config = dict(
    n_layer=23,
    d_model=192,
    n_head=3,
    n_kv_head=3,
    head_dim=64,
    d_mlp=1152,
    vocab_size=605,
    activation='squared_relu',
    norm='rmsnorm',
    norm_place='pre',
    norm_eps=1e-05,
    positions='rope',
    rope_base=8190.0,
    rope_fraction=0.25,
    qk_norm=True,
    attn_scale=0.158,
    bias='none',
    tie_embeddings=False,
    parallel_block=False,
    extras=['capped logits'],
    init='uniform',
    init_std_qkv=0.0518,
    init_std_o=0.0,
    init_std_up=0.0518,
    init_std_down=0.0,
    optimizer='adamw',
    lr=0.00225,
    beta1=0.95,
    beta2=0.95,
    weight_decay=0.026,
    lr_head=0.00836,
    warmup_steps=242,
    schedule='wsd',
    decay_fraction=0.837,
    decay_shape='linear',
    final_lr_fraction=0.0,
    batch_tokens=32768,
    seq_len=1024,
    doc_mask=False,
    train_tokens=227000000,
    steps=6928,
    dataset='wikipedia_en',
)
Each number is 128 + 32 x the weight over the matrix's rms, rounded and kept within 0 to 255. Layers, rows and columns count from 0. Numbers have three digits each.

# layer 6 attention key, 192x192, rms 0.103, rows 0-28, columns 0-95
053159180100019051230160098099044220147123074155028079133173237122125134175157036194101125118160091082127173096111118142121098174173102087117110149187106141086105078155105205176149027133090206088109189065214198010202105159086208138144034128115083051143166146111178128180127122152180148162
096108160042091101156122056195103095094104069075127062171082153094133102161071123166076239056141165090159194111128064148104141146141116132163070166104132094099092132150028165140069083113115139156092071091142189188164135114145173115055159159116123206162172058208093144182110109055053098131
095108170052084107118181116162104132126102060044129059125127196150138102133142089183066168071110108125160194111113098119122190118148088166184041160118130123114083100205063187173063051112089166113105140078119227163169177128091178099070104244127119181138173080165101104212113106044088099153
136136119182121108158121091099113139127159115141108148118114106106121189130098142129137126140127134110131150128114126127156164125098120091103127113172128147134120137138148082117153115165161127110125122145123127126137132140168085150153120140126084128099154110111139162115137111179091159116
122144139161145126161109115083151145170123144183069110122092120122129192109115122089157125190165093162106112137102113126120135126139141090073134091187105168089181097105104121093170110171157122108131131104114135084150101141153118132147117083134098105091098166096191098084116130171158145111
097109143066102159078122150147113148121135085080170148122166172152143075164167112159074150094122139114095162112158134125100148108118094172148107161069144099152102137164118119155111099057089103161115132178138143152139111123083147135149124172153171156140171064153065130164159130070111102152
129079107103135143110153163096142155156103166180123093171117148139120172038131096111122155135146164165174116129106128169202145149149101151100146105138174143124135125152111173147162148104129116091146110142128123063155152063135159111126094113103111156100171128125145076122120135130146083136
147106098140162147154128032145134145067149151127125109173170131135098107126113134135126170106107142136135137134090074111098147161096160113119115157122115174119131130087158154157098178151104111135132118099148156096129114147113130118159153116094124186186162127157132077183085168111125123106
102117123148117103160132064168165083090126124120149101188073119119135152107037195139094148104135182113163117127104072134102093136099207123133104172097205071080087166121144143116147123120112154176114086098138136198099136149137112174079127111133155164173178076117079152142091104113117158061
173094100173186156122088119135177099072101192144137174159115085070112115093084192062168129105098164158107076183139135136114115131070172149121180098084145108136182162069189089105114173131121112138174080164132082116099093103150072151124180005145161093133094186078108165075130120164132167101
141132113091142124104108135170153113114108158146135131134138139100111102123127138124117144089111140144131110139121141114109126149132147104136169132101126098132153148100143140094129137093090127129151100170131109118075121113119131109126136087151143124158110151159124117116098146091137136133
110116188080100122117182110129096140121114075032159052168110216138122093158146076188071193079124103113177216097118121103113170129119121139172044153132139114106119085182050219195072064098092133093110147068136204138164165142080166097119139250088096181160158087180100100208078096069082084146
081111161054125104114145082165095134098106067088152088115139213130128114185127049174067203133113076127162241082137109119096199134126148170142031151131110173096115085193063230196112085098100138083094126079144225100202186134100174122123139192045139186149180069152127094211111064098056055112
232187102242165220049163255131146129151069225107096134162127046081149020084179211074160074093065189133079000213187157150083074117143027082158238076086133013114143144087118000070111162022140159254170115255098006221026089124062001166124157149255154070145048175134120105034198124049151105195
104156152147155078109106155159179095092178124118124145084125139133137111133095177166125110109093127091111133071096079139078089070081120125097120155099143117124055148157156116104131093114112148161141121123090163172143159140112117166106115135135142108193113098151093149177142153171146157126
118133152116171105142160105109179127102149128189137104134158120146145144152080165116157186119101184141124096112117155162107159130092096098084104163122110134102111101142150154105138154130093106074116134119132120131077162155147118139085122106063135136178136085156118182087116115161167097111
053092175129106044140111153153122093160157139166121158139141145144199076144100153118168129110108093098137129117058143107127120131095132118145139144078117087119096190106096121140116163120101139118150092115116179157103126129152127151101141160191104135159142133216104092097132147081115170117
119073159169088136158119128105198109124207093138122108094096138197112189136115141127137070101164164110144095100086085124119166117094138106183135110075046098178165119084082111092079159129135102128127134078133193138132156126137167109121136134150088106120087093155118141130071205122116186144
104172138170138138108190162130071136187085118110088190102121077112147121162140119080140111152101098117130162183195169113147153143216135155157100106146077129113163126135148080072096103098158127124123133131120123144123156153153158154156163177197102188098163099160123197069182099085098141129
142175124078122158116128129154057135110098140128162142135148149098114035168154115097112102167094122135118159154202163104146100133159071168122081116083151118136137108109144129102101114104180158130116123166138115112132094097121116170110131077116178110167113161097113128073087104061130131164
121164098130131105139132119103116143127133117135146114027124093139123097174142146124132055132111175071145113074126058128056125121044107090162161115120086103103110140138149107098168133191174098093207110094112127128100158107164129151098084128146121141144067116134129158130089095130137142129
205164131118133156155159130162148129141119111173142109117218126131095126125145140132186161105120124173137117156164159086125173133157133110123144166147186177085121126134137113119099128132097151110119142101118136055137139108117088123048120083118143148139156134118124185165074147096108166139
120074142163126173129105081128145096115102144102146117163110111179102124111109140139098105131189167152161183187092070169135086115126115133105095114083122146188088134152082147135135161095179086138121111106150097154117132094166134164143121137068133136109201107134154184138124122139119088071
090101142172098114192161141147140133107197127157131109135105103160138149196107213101165122121149129172151139109133146160166123145122132105183084155118069188155127100080132100091115134074143044082174163074147118138076159142179149141065118144194091088107153115145092214095141182154108193096
124081108148150124179143165108166122189167171049146111157089131115110130076149120146106142138096220080130146122105157163162120139132097189085078097068110152169108155200113090122139118111122092132144136168108125190157147126168179107108113181127151126123142075182128093142126114110112098130
127112172107172120151183142117175118159105135109108126162155146172148181152129104134146181139140094158142132137186182137122185136169155132121126152144137142143202113109138150119102144114086123093048142125152154103152099118085090116097139099144108098124159137115111120126115164099151133125
150199165156213117114170124112105110120116161160173133133148128174121053141103169139125168121083124166091101120135151092120172105081115123151110182143129127087090101151186130108126100132098141132131114098111153128084119146120076153138165111115141139161126091078096182137118108150111141109
097143117100174082128143159110177116130091168169139096144097178127089109101089199136155096103140105080121145122082100105169089124084144120133118169066142068094098098122122163105189090114098123123145121140166134165112156109137173137097090138119118114157136109106126163121123099162166126116
140173134092113136141156184125132116138142115169112075114119168125087164109138128113103142123122140148069111082102094183181125153149095113094102126131158139160109122119124149138166098099137086134124131133138140131163110146081137123100142085078090134083130126132114105095116132122168134156